Weights of a small GPT-style language model, trained from scratch on English Wikipedia.
Size: 3 heads of 64 (1 for keys and values), 3.52M parameters.
Training: a variant of Muon for these matrices, 256M tokens, 3901 steps.
Each number is 50 + 10 x the weight over the matrix's rms, rounded and kept within 0 to 99. Layers, rows and columns count from 0.

# layer 6 MLP up, 256x192, rms 0.0923, rows 68-140, columns 96-191
63 70 44 42 61 66 53 54 38 25 64 80 44 47 61 43 46 38 43 44 37 54 54 60 27 48 45 64 45 46 61 52 59 75 38 59 45 54 38 64 49 39 34 50 65 57 58 39 59 45 29 58 52 46 44 53 63 39 50 52 61 37 42 29 37 52 39 51 50 56 57 43 59 61 47 44 46 45 50 52 52 50 69 77 41 51 32 60 70 40 40 34 67 77 39 49
45 46 53 59 47 44 48 51 58 70 42 43 59 53 46 48 33 68 47 61 46 43 49 45 57 70 34 65 47 45 38 61 59 58 42 53 45 41 46 44 46 59 49 45 50 61 41 56 38 38 53 53 54 47 60 52 55 62 62 36 37 47 57 22 46 49 50 56 44 51 64 48 66 57 59 46 44 57 58 49 40 77 60 46 66 52 70 62 44 57 48 58 52 53 51 36
49 47 41 45 45 43 39 48 46 42 44 45 48 72 47 43 69 47 48 36 34 69 41 51 63 43 52 43 61 63 49 53 40 62 52 49 32 40 58 62 44 58 56 38 38 42 53 63 51 54 42 66 36 53 42 19 52 41 49 46 50 43 43 44 46 39 44 37 40 48 71 55 52 70 56 48 49 41 42 44 56 41 52 31 59 69 36 59 57 59 56 51 50 44 41 47
52 46 56 33 53 57 58 71 31 49 55 53 73 37 35 46 41 59 54 42 47 43 49 42 39 61 32 55 50 54 45 44 48 45 43 45 55 62 48 57 32 49 41 57 48 65 50 43 46 36 51 53 45 64 33 51 66 59 50 65 49 56 57 46 39 52 39 30 27 46 51 57 41 42 54 71 65 44 54 59 55 53 50 60 60 54 61 51 52 77 61 52 59 54 49 57
58 71 53 51 62 30 39 37 38 64 44 56 66 51 45 43 55 44 41 63 54 45 41 55 39 41 63 41 35 44 34 44 47 52 46 74 45 38 38 58 58 55 33 51 42 67 52 59 53 66 37 61 50 58 50 35 58 49 38 52 43 51 40 58 27 53 48 48 50 48 34 56 46 45 53 45 48 45 42 45 44 52 41 54 50 41 40 67 54 50 51 63 39 41 46 33
51 60 40 56 55 78 43 55 57 61 55 51 50 64 43 39 51 68 60 47 46 67 45 55 44 37 50 43 50 54 68 51 44 44 50 38 42 54 43 70 52 50 34 49 44 66 43 48 37 57 64 49 72 68 43 56 70 61 51 54 68 62 45 37 65 58 66 48 43 44 54 26 47 49 39 43 47 46 62 54 43 35 38 44 45 53 32 37 52 40 47 63 40 48 59 53
37 40 44 43 46 55 63 45 29 36 61 45 58 34 41 59 57 60 47 35 46 52 69 33 44 40 43 48 54 61 29 47 54 59 56 44 50 50 52 70 39 62 56 40 25 27 43 46 42 50 64 42 35 57 47 53 61 56 51 54 45 67 45 68 36 32 58 59 40 44 52 48 50 49 33 59 41 49 28 61 59 41 45 52 52 44 33 66 42 52 60 41 38 53 51 52
64 35 38 44 49 47 73 45 59 51 35 65 70 48 34 50 44 53 68 50 45 50 50 25 51 44 60 46 53 53 53 52 47 45 50 65 38 39 46 52 47 44 59 43 54 38 54 39 47 48 66 66 58 39 58 39 44 57 43 49 52 51 41 57 52 61 54 36 57 37 49 45 61 39 48 49 68 45 54 56 43 63 64 28 48 75 57 23 29 41 57 42 28 48 45 50
68 52 62 72 63 42 48 54 70 58 46 43 40 35 63 45 40 58 45 60 62 65 52 51 56 47 60 52 43 55 59 55 63 56 62 51 44 45 59 56 43 59 34 48 51 63 46 51 56 54 60 49 41 40 52 46 26 44 59 42 45 40 49 73 37 35 46 55 52 58 45 37 50 48 65 63 64 47 47 43 56 61 51 42 30 45 53 69 49 48 51 48 39 61 63 43
56 53 60 55 35 33 47 47 39 45 53 40 46 49 71 63 44 58 51 46 41 44 60 36 41 44 35 47 54 53 32 63 57 51 48 46 28 43 52 55 49 49 56 71 33 64 59 49 50 34 51 48 42 43 45 52 55 66 54 47 45 48 66 62 52 58 59 55 52 57 65 68 50 58 42 50 46 26 55 66 59 38 46 48 47 69 44 41 48 30 43 37 29 53 42 40
51 39 38 57 31 41 43 58 52 41 52 47 46 65 48 52 51 42 47 47 30 46 60 49 61 44 57 53 66 52 65 57 38 70 40 52 44 42 58 45 37 57 35 40 36 35 47 62 44 64 49 50 36 51 32 48 60 56 57 40 70 62 52 61 62 31 59 39 53 39 50 48 32 55 40 67 65 72 49 57 38 61 63 59 51 51 42 30 32 44 64 61 37 49 44 50
61 64 53 73 47 64 45 41 57 47 34 50 57 51 45 37 59 45 51 50 61 36 35 66 56 52 38 53 32 54 51 39 56 60 45 39 52 43 55 34 57 43 59 57 57 43 54 43 54 54 59 72 43 40 45 55 45 43 58 51 71 73 44 53 54 67 49 35 41 47 58 47 42 53 41 60 51 65 54 48 63 34 46 56 48 72 48 66 59 47 67 50 43 51 55 44
58 48 52 44 59 66 65 40 33 55 54 46 59 50 47 46 52 70 58 43 49 48 56 49 54 38 54 36 65 58 44 38 57 70 37 53 56 48 39 60 54 42 62 67 39 59 42 50 58 47 45 55 57 44 42 51 71 61 41 74 49 62 51 51 38 38 75 45 56 48 39 61 49 57 47 32 59 20 56 35 46 52 61 49 48 29 52 48 41 55 67 55 72 46 68 53
39 59 43 56 46 55 51 44 57 52 67 45 47 57 52 55 47 42 34 65 64 47 44 58 60 57 51 52 34 52 45 70 53 49 46 57 51 43 52 44 48 66 44 50 46 42 46 59 45 44 53 62 39 37 46 52 46 38 62 48 42 54 52 51 58 39 51 37 68 42 55 35 42 40 41 54 46 51 42 39 76 58 48 40 31 41 56 48 54 41 48 42 42 50 44 51
49 61 55 33 34 43 44 66 52 74 63 60 41 35 38 54 49 32 37 52 42 35 49 55 51 65 31 40 55 46 39 45 72 55 54 56 51 68 56 54 43 62 44 40 56 51 54 60 49 40 53 55 55 42 50 48 64 46 49 45 73 59 48 37 52 36 66 47 61 64 36 48 47 37 59 56 43 62 55 44 37 48 42 55 50 52 60 50 51 29 35 53 61 39 43 59
57 43 60 53 40 45 58 58 45 35 45 44 57 52 41 61 61 74 41 55 44 51 49 42 50 56 50 48 60 37 68 56 61 61 44 58 57 54 54 44 46 60 68 63 50 59 64 56 40 53 69 45 47 46 52 42 41 50 48 52 54 62 65 53 50 52 61 59 44 51 67 40 36 49 34 58 53 57 53 37 52 58 38 50 29 41 33 46 49 41 48 58 51 42 42 45
42 69 45 69 60 54 45 57 48 40 60 51 50 66 49 48 51 43 62 52 56 52 64 56 65 36 51 69 54 57 29 55 47 39 29 49 53 35 72 50 52 58 54 39 28 62 44 50 36 57 37 63 58 36 48 60 67 58 48 42 50 43 25 44 36 41 44 64 37 47 46 53 44 61 63 47 43 61 44 46 62 44 51 48 48 60 47 64 48 56 46 46 61 45 43 59
61 45 55 58 56 55 56 41 53 54 49 55 32 69 65 51 63 70 30 49 41 55 64 50 44 58 64 47 49 45 63 58 63 47 51 52 62 53 62 51 61 57 60 56 54 43 73 51 52 32 52 41 54 53 53 50 50 52 39 69 60 38 54 42 57 34 55 64 53 53 55 53 37 40 43 60 48 38 51 42 40 55 31 35 42 54 55 57 41 63 35 50 59 49 57 66
48 54 47 49 54 46 41 59 62 47 56 46 48 40 47 56 52 44 59 45 58 55 44 64 68 52 59 52 61 47 50 35 47 29 55 59 47 41 64 58 38 48 54 26 42 52 61 52 50 47 36 52 34 57 68 44 55 50 64 72 33 45 58 41 55 39 43 47 60 41 49 49 52 57 33 53 50 59 47 56 53 50 64 59 38 41 57 44 58 49 56 70 42 26 50 39
51 50 50 46 45 60 54 68 61 35 71 55 36 47 36 47 54 43 41 44 48 55 42 32 58 59 65 47 47 55 41 33 39 63 62 53 50 33 43 25 59 58 35 38 54 51 54 48 50 61 50 43 59 49 62 50 67 56 62 59 64 34 51 61 35 48 42 36 64 47 39 47 48 42 58 50 47 47 58 40 45 57 64 45 51 42 39 69 39 48 68 63 42 58 49 48
40 59 60 51 55 55 78 63 65 60 52 56 42 40 52 41 32 46 42 62 50 35 58 47 45 63 52 43 48 51 56 60 37 51 57 46 48 57 41 48 32 22 44 40 77 73 56 43 66 49 59 68 50 59 48 59 51 64 33 43 49 24 37 53 40 52 46 54 34 25 55 50 45 56 46 54 37 60 45 58 50 43 32 40 56 44 56 33 43 35 44 66 56 50 60 53
49 40 56 57 46 57 65 32 40 58 53 46 42 59 53 37 45 33 53 76 47 62 47 58 47 44 65 45 39 44 54 55 42 54 42 40 53 49 81 50 52 36 50 51 63 46 48 49 55 57 28 62 70 39 28 60 48 41 51 44 65 47 65 54 49 48 54 47 60 60 34 52 59 57 47 44 47 49 57 46 51 53 61 22 58 41 72 54 59 61 67 37 36 42 29 55
49 48 46 43 59 50 38 55 37 47 53 63 67 65 68 61 38 41 68 56 50 58 54 50 36 50 45 47 41 40 55 67 62 75 56 48 42 52 53 36 55 40 38 54 50 43 51 60 53 54 63 31 70 48 54 57 52 61 51 56 39 56 36 53 53 53 51 64 56 35 56 52 48 47 58 43 59 59 43 25 49 50 53 52 47 55 53 62 46 47 56 62 39 59 40 62
45 61 64 64 64 43 70 41 41 38 41 52 58 47 67 37 67 51 50 53 63 49 58 63 56 50 48 46 51 52 37 58 42 74 66 48 65 50 31 52 49 57 36 43 38 60 43 50 67 63 70 43 54 55 60 55 73 42 36 57 52 57 52 59 39 30 33 46 55 54 46 64 36 51 56 32 56 60 59 51 58 56 52 52 52 47 65 53 49 53 48 50 61 49 38 49
55 40 49 60 57 28 51 64 57 42 44 67 51 35 44 56 49 30 55 45 25 51 56 59 57 44 39 40 65 52 67 64 40 53 45 58 48 45 37 42 31 41 52 40 50 68 42 51 56 48 51 75 57 69 47 42 48 55 56 48 48 55 40 47 41 55 62 33 59 51 59 41 55 52 31 54 54 54 52 47 35 70 64 56 44 43 42 52 41 62 35 29 51 32 59 33
44 53 49 41 66 56 46 64 66 38 51 48 62 42 39 55 57 49 50 60 48 48 51 65 42 56 54 48 54 32 44 41 48 48 59 65 67 24 55 35 51 39 57 56 43 44 49 55 51 54 16 44 56 55 47 46 64 50 72 62 47 48 41 59 37 33 49 61 50 54 45 51 55 54 54 49 69 28 35 66 54 50 56 47 59 42 75 34 44 43 52 41 43 44 38 51
49 45 34 42 64 54 63 58 47 53 48 37 67 42 55 57 45 78 49 45 68 36 57 46 55 60 44 56 39 48 38 51 49 44 50 67 55 66 70 56 42 41 50 45 43 55 46 36 39 59 42 59 53 48 35 55 55 36 36 42 41 57 40 57 65 50 36 41 41 48 64 65 75 44 42 34 35 34 43 73 40 50 56 46 57 53 47 61 55 46 42 57 57 65 52 53
47 53 50 63 46 64 54 40 38 50 45 47 69 49 35 50 47 43 47 55 72 50 53 49 30 39 57 45 56 39 41 61 39 53 51 52 58 48 54 45 56 46 37 63 57 33 51 47 35 48 56 50 55 69 61 54 50 40 33 71 35 54 52 58 65 61 59 56 40 39 41 67 52 59 36 43 68 43 28 61 38 50 63 34 70 47 49 43 38 40 57 50 54 63 59 56
69 38 44 57 52 64 55 50 53 44 38 47 60 52 58 31 42 60 72 46 68 72 26 56 41 35 62 67 61 54 55 64 43 46 42 35 45 51 43 64 50 50 38 41 57 56 35 58 55 65 42 51 55 46 69 55 58 52 34 46 49 44 43 43 64 31 56 47 45 58 64 52 37 36 51 63 56 43 41 37 60 44 52 40 45 44 46 32 48 36 70 57 56 47 50 61
51 55 51 53 40 60 66 39 42 51 30 69 51 62 45 45 44 40 58 49 47 63 52 46 54 49 48 52 63 56 43 44 34 52 46 66 53 37 64 35 41 58 39 44 46 53 61 71 41 55 55 60 64 62 50 55 51 47 49 36 46 42 39 39 60 37 45 39 48 64 45 58 36 54 56 50 50 55 52 32 60 52 45 61 45 56 36 40 43 52 47 55 58 48 50 76
47 49 34 50 63 64 45 55 34 44 53 46 50 53 39 51 56 41 39 44 67 62 59 35 40 55 57 32 52 45 58 47 54 52 49 48 55 52 47 37 46 53 51 56 46 28 52 76 37 48 52 30 43 63 47 35 41 40 66 46 30 36 45 42 62 69 41 41 65 61 54 41 48 60 48 62 71 55 38 53 40 48 52 72 43 42 59 58 32 42 71 61 50 49 61 42
49 63 74 34 49 57 56 55 53 57 50 40 45 43 87 64 39 60 50 47 54 52 57 61 52 38 56 56 57 53 62 37 59 49 30 49 45 44 49 71 62 60 45 63 62 24 57 53 52 68 51 57 39 46 53 60 37 48 40 53 57 41 58 36 51 45 50 49 39 47 37 48 52 42 53 64 37 63 55 44 48 44 46 61 41 50 62 51 41 50 65 32 47 44 53 65
54 54 67 47 57 65 53 51 54 52 65 44 53 53 51 35 36 42 41 46 47 58 39 40 61 51 47 34 70 37 54 47 48 52 46 57 52 62 48 33 46 58 46 59 62 67 66 67 47 49 52 54 58 40 46 52 26 49 55 31 44 55 44 54 43 44 63 48 39 74 55 56 41 47 63 50 70 61 23 43 60 49 30 50 48 44 68 51 50 43 52 58 44 45 47 46
62 52 53 52 70 61 50 58 49 41 47 40 37 59 61 51 43 45 33 45 48 48 39 60 42 35 40 36 59 58 47 36 27 54 64 63 54 33 54 51 47 43 45 51 53 54 38 36 49 49 45 39 57 45 64 48 61 26 51 60 55 29 44 51 52 33 63 50 46 53 42 48 63 53 41 56 53 32 50 41 41 53 36 44 42 49 55 61 49 45 66 41 59 43 37 48
39 48 42 37 41 59 64 32 49 54 51 48 58 50 24 48 49 59 58 40 69 58 44 51 36 52 45 42 52 50 43 60 52 50 40 63 47 61 29 52 44 69 46 42 39 46 65 65 57 49 68 61 41 35 41 52 59 58 64 40 60 51 48 65 64 47 65 51 37 47 44 43 44 46 58 59 63 83 57 53 75 41 56 44 51 51 43 41 42 42 55 45 42 59 50 46
50 43 54 64 37 71 55 59 52 50 43 54 32 53 49 50 39 45 55 55 37 43 39 40 52 57 50 69 53 54 68 46 72 38 45 45 65 50 65 50 47 57 43 36 60 53 50 50 65 36 52 55 29 40 53 38 48 48 55 64 49 52 45 58 44 39 52 56 75 57 67 55 49 53 40 71 59 48 51 41 69 61 59 28 47 52 54 53 36 50 53 50 46 48 53 66
63 46 50 48 59 50 60 60 33 66 47 61 60 39 35 60 50 45 64 28 48 49 49 40 61 41 40 39 38 42 61 40 47 29 58 39 80 61 50 52 56 40 63 48 48 65 37 50 53 62 47 46 52 60 47 56 28 54 57 53 31 57 52 54 51 47 45 54 40 41 47 53 59 55 51 62 49 43 62 37 42 44 43 52 60 58 42 46 55 62 31 59 48 45 36 57
43 38 66 50 48 46 52 69 57 55 65 45 36 44 53 53 38 50 33 53 52 65 57 54 58 43 55 26 56 34 40 51 53 54 57 62 70 46 57 52 45 54 46 47 47 48 43 42 62 59 68 55 48 52 58 50 57 59 42 49 60 59 46 49 62 48 55 53 54 50 68 71 55 53 39 54 51 49 56 63 48 67 63 45 56 43 62 52 58 37 73 34 43 54 52 85
50 50 53 57 62 61 66 41 75 46 49 59 54 26 63 61 41 33 31 41 61 34 45 51 40 32 45 43 59 55 40 38 34 59 49 63 52 59 60 41 37 38 30 60 54 49 57 55 46 49 45 53 47 60 63 51 58 49 54 55 53 49 40 52 45 40 52 55 44 55 59 38 52 53 58 65 69 60 68 56 63 38 71 35 40 54 46 48 53 50 46 47 65 53 56 35
37 44 62 53 57 50 53 61 54 48 33 57 63 49 59 58 59 50 41 39 24 53 59 56 45 56 63 50 62 53 36 48 53 42 50 27 52 42 29 34 50 52 41 36 45 52 38 52 45 59 65 40 41 47 53 51 51 47 65 42 29 58 39 46 49 55 34 26 57 36 44 54 69 54 41 49 53 48 58 69 37 40 42 53 48 57 44 48 56 40 73 56 54 55 61 51
56 62 53 49 59 40 40 57 48 33 44 40 68 42 53 53 50 46 70 69 46 56 43 41 35 55 46 60 44 52 50 35 62 34 55 40 60 37 35 44 44 60 52 69 65 66 48 42 62 57 49 49 45 59 45 45 45 47 50 46 43 30 41 54 46 56 44 46 54 55 37 62 47 46 42 55 41 55 42 46 58 46 39 42 55 59 48 62 61 44 41 48 46 43 62 44
46 72 57 60 49 69 46 74 47 43 48 41 54 59 46 60 29 66 54 44 62 65 48 50 65 56 59 45 50 64 33 35 43 45 41 52 54 54 35 49 44 58 35 46 46 52 48 32 51 46 66 52 28 22 46 61 55 50 65 57 46 62 63 35 61 64 57 50 35 30 65 28 41 34 62 54 44 40 46 39 58 51 58 65 49 68 53 50 59 72 60 40 49 34 47 40
53 64 59 48 47 58 45 41 55 72 38 57 57 31 41 57 50 49 43 59 47 55 34 47 41 42 54 51 53 47 39 41 32 68 49 62 60 34 58 44 54 73 51 51 37 47 50 44 36 44 50 43 39 52 54 43 44 37 56 70 67 44 42 44 61 49 55 52 50 53 55 40 57 67 40 39 49 57 59 35 51 44 44 58 52 38 52 48 47 60 54 61 53 49 54 44
39 37 48 62 47 49 45 54 60 48 61 39 40 32 53 47 44 68 62 57 45 66 54 73 40 52 32 40 57 59 46 53 59 53 44 60 56 44 55 58 69 51 45 46 38 50 41 70 47 46 62 51 48 59 39 38 45 44 38 61 46 41 46 58 34 40 50 47 46 43 54 49 43 46 36 36 47 46 30 61 51 38 54 52 54 54 47 55 40 55 53 39 71 52 56 55
54 76 40 40 42 43 44 58 47 49 46 57 39 43 33 52 57 42 56 49 32 63 51 26 54 54 43 45 54 48 52 34 36 31 42 46 58 57 53 28 52 50 51 33 46 58 59 47 44 59 60 45 41 48 56 55 59 52 69 51 57 61 43 61 67 48 63 65 61 55 67 54 60 47 43 36 30 53 49 47 53 49 55 54 39 41 41 47 43 51 54 30 50 74 56 53
35 60 56 50 28 48 56 50 45 50 40 69 34 38 42 64 63 50 56 54 52 58 51 54 45 34 42 36 33 62 65 28 60 49 31 52 34 42 53 47 44 70 45 66 58 78 42 58 41 47 57 72 57 63 46 51 70 42 59 70 52 47 48 46 45 51 54 55 61 61 65 53 57 47 48 55 47 56 51 59 45 49 45 49 60 48 41 47 56 63 47 55 53 70 60 55
65 27 59 38 23 50 46 47 41 62 42 59 64 53 50 50 45 48 44 60 54 45 44 50 34 43 55 53 47 63 31 40 46 39 44 60 66 66 58 56 58 49 47 63 71 57 42 39 27 42 41 46 61 66 62 57 68 44 50 67 72 68 45 58 28 36 31 45 35 52 51 58 53 57 52 71 62 44 17 41 55 41 54 45 54 46 69 56 45 30 52 44 62 35 33 49
40 56 29 50 34 51 63 48 34 29 41 53 57 53 44 62 49 45 56 59 52 45 38 43 39 33 51 42 55 51 55 64 55 44 45 42 55 54 52 46 39 54 44 36 49 44 55 37 54 46 57 45 54 40 52 34 51 23 43 64 50 47 36 52 53 34 48 59 54 37 50 47 58 44 49 53 44 49 63 46 27 51 56 52 52 50 44 66 53 61 35 55 55 29 54 55
74 37 38 56 23 48 51 34 56 50 55 56 53 62 45 52 56 57 43 51 36 29 65 51 53 55 57 31 38 59 55 67 51 57 59 55 52 56 29 50 30 44 62 49 54 45 45 57 62 39 62 45 50 61 42 57 34 50 60 45 46 71 43 50 52 54 53 42 61 53 68 35 54 60 54 55 38 28 44 60 58 49 39 43 52 52 48 45 60 30 34 64 57 55 48 48
32 52 65 38 53 45 52 36 45 65 55 66 45 68 40 43 42 66 48 43 50 50 48 56 32 57 36 45 65 48 52 55 44 39 53 72 55 59 37 43 50 55 65 47 51 28 60 34 51 59 33 51 32 43 50 43 42 57 41 61 48 49 45 71 53 46 60 50 43 49 56 75 38 52 49 49 45 52 59 38 56 52 51 42 30 55 55 55 58 74 55 18 57 59 33 48
56 43 59 58 27 42 54 47 50 56 44 56 41 52 64 36 51 48 63 43 42 29 43 46 41 42 50 64 49 50 57 39 51 49 50 57 51 62 37 53 58 41 47 55 47 42 29 47 63 50 52 66 43 49 42 45 35 61 45 69 58 58 46 57 49 44 46 31 50 44 59 45 47 51 44 44 56 49 59 41 44 47 52 50 38 53 50 52 65 46 58 44 40 60 58 52
50 53 34 44 43 37 48 47 51 55 57 54 47 67 55 48 45 42 59 43 60 59 40 50 50 46 50 59 72 35 46 41 63 48 34 49 56 60 37 46 67 40 60 40 50 44 33 17 68 75 56 59 59 38 71 44 57 44 49 57 49 49 38 40 41 69 53 37 52 50 47 51 56 50 57 49 48 65 42 57 47 66 59 60 59 60 62 48 40 58 32 59 47 53 61 54
51 56 48 49 58 44 54 42 66 60 57 47 46 33 66 56 46 53 42 53 73 40 47 63 60 61 43 52 57 58 39 46 50 52 57 57 48 35 36 49 40 48 49 39 53 48 68 67 56 42 63 54 57 57 55 39 58 47 49 59 55 54 49 49 45 47 69 65 48 47 41 31 45 50 47 35 41 57 40 58 54 46 55 51 41 77 50 32 53 44 63 50 55 64 57 42
37 59 54 55 52 34 66 52 52 48 47 62 48 55 42 47 52 76 66 44 44 65 41 29 46 36 50 35 56 55 49 53 64 43 57 48 56 47 65 48 44 47 79 59 34 63 48 60 48 54 57 50 52 56 36 47 51 50 52 39 56 36 30 49 54 69 49 51 74 48 55 37 51 67 39 34 53 35 50 54 52 52 56 58 61 46 54 37 44 35 53 53 68 38 58 47
46 48 54 48 42 40 57 59 43 46 52 42 50 44 35 56 49 34 56 44 48 44 43 38 62 45 44 53 42 59 67 53 52 54 42 53 51 50 57 44 48 42 56 63 57 60 50 44 53 63 53 51 52 49 58 60 62 54 54 53 48 45 41 62 33 48 53 51 40 55 62 42 39 47 40 69 61 50 52 39 48 47 41 45 68 37 33 43 56 34 42 49 50 51 63 47
62 42 58 41 64 39 41 54 71 45 55 58 54 34 41 55 57 40 57 52 37 56 21 55 35 54 50 63 44 42 41 35 56 53 50 53 41 21 55 58 47 38 58 40 38 56 52 50 47 33 45 57 26 39 42 52 37 52 42 58 52 59 35 41 27 46 34 44 36 63 55 61 41 34 55 45 52 47 62 52 64 36 52 58 57 38 54 37 54 39 49 48 40 64 52 49
56 48 57 52 45 52 36 47 47 42 40 44 46 48 56 59 53 75 42 29 61 54 53 47 72 44 51 75 54 41 55 46 53 48 30 59 48 35 59 43 41 51 36 53 52 51 46 48 77 43 41 49 42 58 57 58 54 48 71 52 37 43 49 51 55 56 55 19 63 70 35 41 67 52 67 38 58 63 64 50 57 45 35 57 41 46 52 34 44 61 41 52 54 36 42 40
57 44 36 54 27 55 52 31 64 40 56 60 50 52 53 38 23 58 58 61 49 62 56 55 63 54 51 48 31 49 45 30 42 56 50 60 46 38 40 65 36 64 30 51 53 40 49 68 51 38 64 51 57 47 50 49 32 54 52 45 50 58 60 38 55 67 39 64 57 59 43 36 51 61 35 41 56 58 47 34 72 41 49 45 54 55 35 46 61 48 50 43 41 44 61 62
39 45 57 30 37 60 62 56 52 51 55 42 45 38 49 56 53 44 50 61 36 53 46 39 51 25 47 48 55 47 54 36 48 51 57 63 70 48 44 46 57 64 54 49 59 50 55 34 45 50 51 60 61 63 55 55 57 62 56 43 56 41 43 51 30 37 63 51 59 64 55 48 68 60 49 55 62 67 51 50 53 25 50 52 62 65 60 58 42 43 33 51 44 63 66 51
52 41 70 78 56 50 52 49 36 52 50 37 45 55 47 42 57 53 55 61 54 59 48 52 48 53 27 40 62 46 47 64 48 62 59 50 42 40 47 47 42 44 68 48 57 28 54 46 51 63 41 31 36 50 70 55 48 45 56 63 43 35 33 47 48 44 42 57 58 55 53 48 54 45 51 45 49 55 34 74 51 45 54 38 30 56 67 41 47 40 55 47 59 38 47 68
46 41 60 49 55 65 45 47 48 64 44 36 45 51 58 50 51 54 51 43 35 48 43 52 52 55 57 36 45 62 57 50 37 47 26 40 45 54 46 48 62 53 47 64 39 37 44 34 45 31 47 48 49 56 36 59 40 45 56 62 45 48 56 41 56 45 32 54 43 29 66 45 52 53 41 53 47 54 50 48 52 52 53 62 63 36 61 38 57 45 58 57 52 38 44 44
47 60 41 65 52 55 67 41 62 64 41 54 54 47 33 59 46 43 45 50 56 52 60 42 55 51 36 36 55 64 71 54 38 54 64 73 38 50 26 64 64 53 40 41 49 41 56 37 62 42 48 46 52 56 38 49 43 51 71 63 33 49 42 39 55 37 45 56 36 37 38 52 35 52 38 56 49 73 35 66 53 65 36 53 49 58 47 45 40 65 60 53 48 42 31 40
43 58 48 52 54 61 49 50 50 51 40 61 51 57 55 39 57 41 44 45 62 55 48 27 49 63 53 48 43 67 39 51 62 48 56 42 55 51 57 35 45 50 50 52 56 48 55 59 42 52 46 54 35 49 56 38 46 34 44 53 65 53 51 50 46 51 37 60 59 57 29 60 64 52 54 66 52 42 43 48 64 45 57 52 49 29 60 53 43 72 29 47 48 58 45 59
33 37 47 31 66 46 45 55 43 57 50 58 39 42 76 49 42 59 58 35 52 53 39 58 51 43 51 50 50 39 72 45 58 38 58 55 43 55 43 49 45 69 58 32 37 35 51 56 38 61 35 57 32 67 44 49 55 47 50 53 41 48 43 51 59 53 57 45 49 42 62 56 55 43 56 55 71 47 57 41 61 58 41 61 40 53 52 50 60 50 43 47 65 53 29 59
46 63 57 59 55 57 59 67 40 26 61 50 64 60 58 44 45 40 43 62 73 64 84 68 47 54 55 58 51 50 53 49 60 49 54 45 64 70 59 44 35 42 30 46 42 63 61 51 64 35 43 40 44 42 55 57 62 32 60 56 49 57 43 53 59 47 51 63 52 57 54 34 51 56 44 51 47 51 44 59 64 53 53 46 41 32 51 38 63 54 67 45 41 47 31 50
43 49 37 38 60 50 43 52 51 54 68 46 73 28 57 61 61 47 49 64 45 41 56 32 58 38 38 42 57 65 44 39 64 58 48 63 40 47 58 60 45 45 46 41 66 32 44 62 53 62 40 60 54 34 55 61 51 51 54 60 56 48 45 38 62 51 53 61 44 42 62 53 54 56 39 38 28 56 39 37 39 72 52 47 61 41 54 48 46 56 53 62 47 52 53 49
49 43 55 43 63 40 47 36 51 39 48 64 39 63 50 52 58 39 52 47 42 34 53 63 44 35 52 57 50 53 42 40 47 61 68 42 55 51 44 57 56 37 44 48 53 39 67 41 61 64 45 51 52 44 28 41 34 43 59 47 41 60 43 35 52 52 38 42 42 48 42 58 60 57 32 54 50 48 46 40 55 47 57 57 39 48 50 57 42 49 51 68 49 47 54 47
45 58 52 54 47 62 48 42 40 45 48 50 34 48 66 43 71 59 48 47 60 61 44 62 46 41 50 52 42 54 31 25 44 38 43 50 41 32 57 55 61 64 53 43 62 31 64 52 16 42 58 54 63 59 46 50 43 49 56 41 52 56 61 74 44 41 54 40 38 41 50 48 65 55 39 63 59 45 53 60 52 60 42 57 52 40 61 50 68 81 46 61 39 54 47 55
59 69 40 57 50 57 45 45 54 37 40 55 49 48 75 51 49 53 56 64 37 41 67 61 60 40 43 41 41 61 55 55 52 47 66 59 48 52 65 64 51 47 61 51 47 46 38 54 41 59 57 53 60 61 53 28 51 44 54 51 62 52 50 56 51 49 57 40 54 45 55 43 67 62 60 45 50 38 55 59 68 45 70 49 72 42 61 55 41 56 44 46 50 42 66 41
67 38 47 53 61 30 38 58 35 59 39 35 45 51 52 38 53 45 56 54 56 59 42 53 44 63 47 46 58 45 65 41 31 52 37 45 40 52 55 58 35 56 59 47 58 62 64 42 64 59 37 51 42 51 45 58 53 42 46 33 36 64 31 53 42 49 44 51 53 55 43 75 72 35 67 57 70 59 71 59 44 50 43 49 41 47 57 56 66 70 58 41 52 57 60 57
46 32 48 47 50 47 48 33 49 50 45 67 64 50 53 43 54 41 58 67 56 32 47 54 42 30 40 46 54 58 60 49 63 39 60 49 59 73 62 42 56 64 62 58 68 43 60 76 48 59 54 56 44 54 54 43 61 48 51 49 42 43 57 56 64 64 26 53 60 43 36 62 36 47 53 41 47 43 56 45 62 51 55 42 45 56 49 43 53 41 35 40 58 46 53 41
30 47 63 65 51 54 47 53 47 51 64 53 60 34 37 53 54 51 51 53 42 48 42 57 37 63 46 45 66 36 39 60 43 63 75 49 63 39 51 46 73 73 22 42 41 53 43 39 57 43 48 44 67 48 61 45 41 51 51 41 61 46 54 59 48 74 44 43 42 44 50 47 43 57 57 59 40 46 46 60 56 50 48 43 61 38 46 63 39 38 65 56 54 69 42 48
72 51 39 41 57 68 67 35 48 53 31 49 38 65 42 55 51 49 55 56 53 47 48 37 35 46 52 26 36 43 59 50 35 55 36 44 43 51 33 50 52 47 64 55 53 41 67 61 49 62 54 47 52 33 67 38 65 39 58 54 36 55 66 55 57 43 47 48 34 67 52 46 50 39 51 35 68 45 77 37 43 28 43 45 38 35 44 33 67 45 31 59 39 34 60 48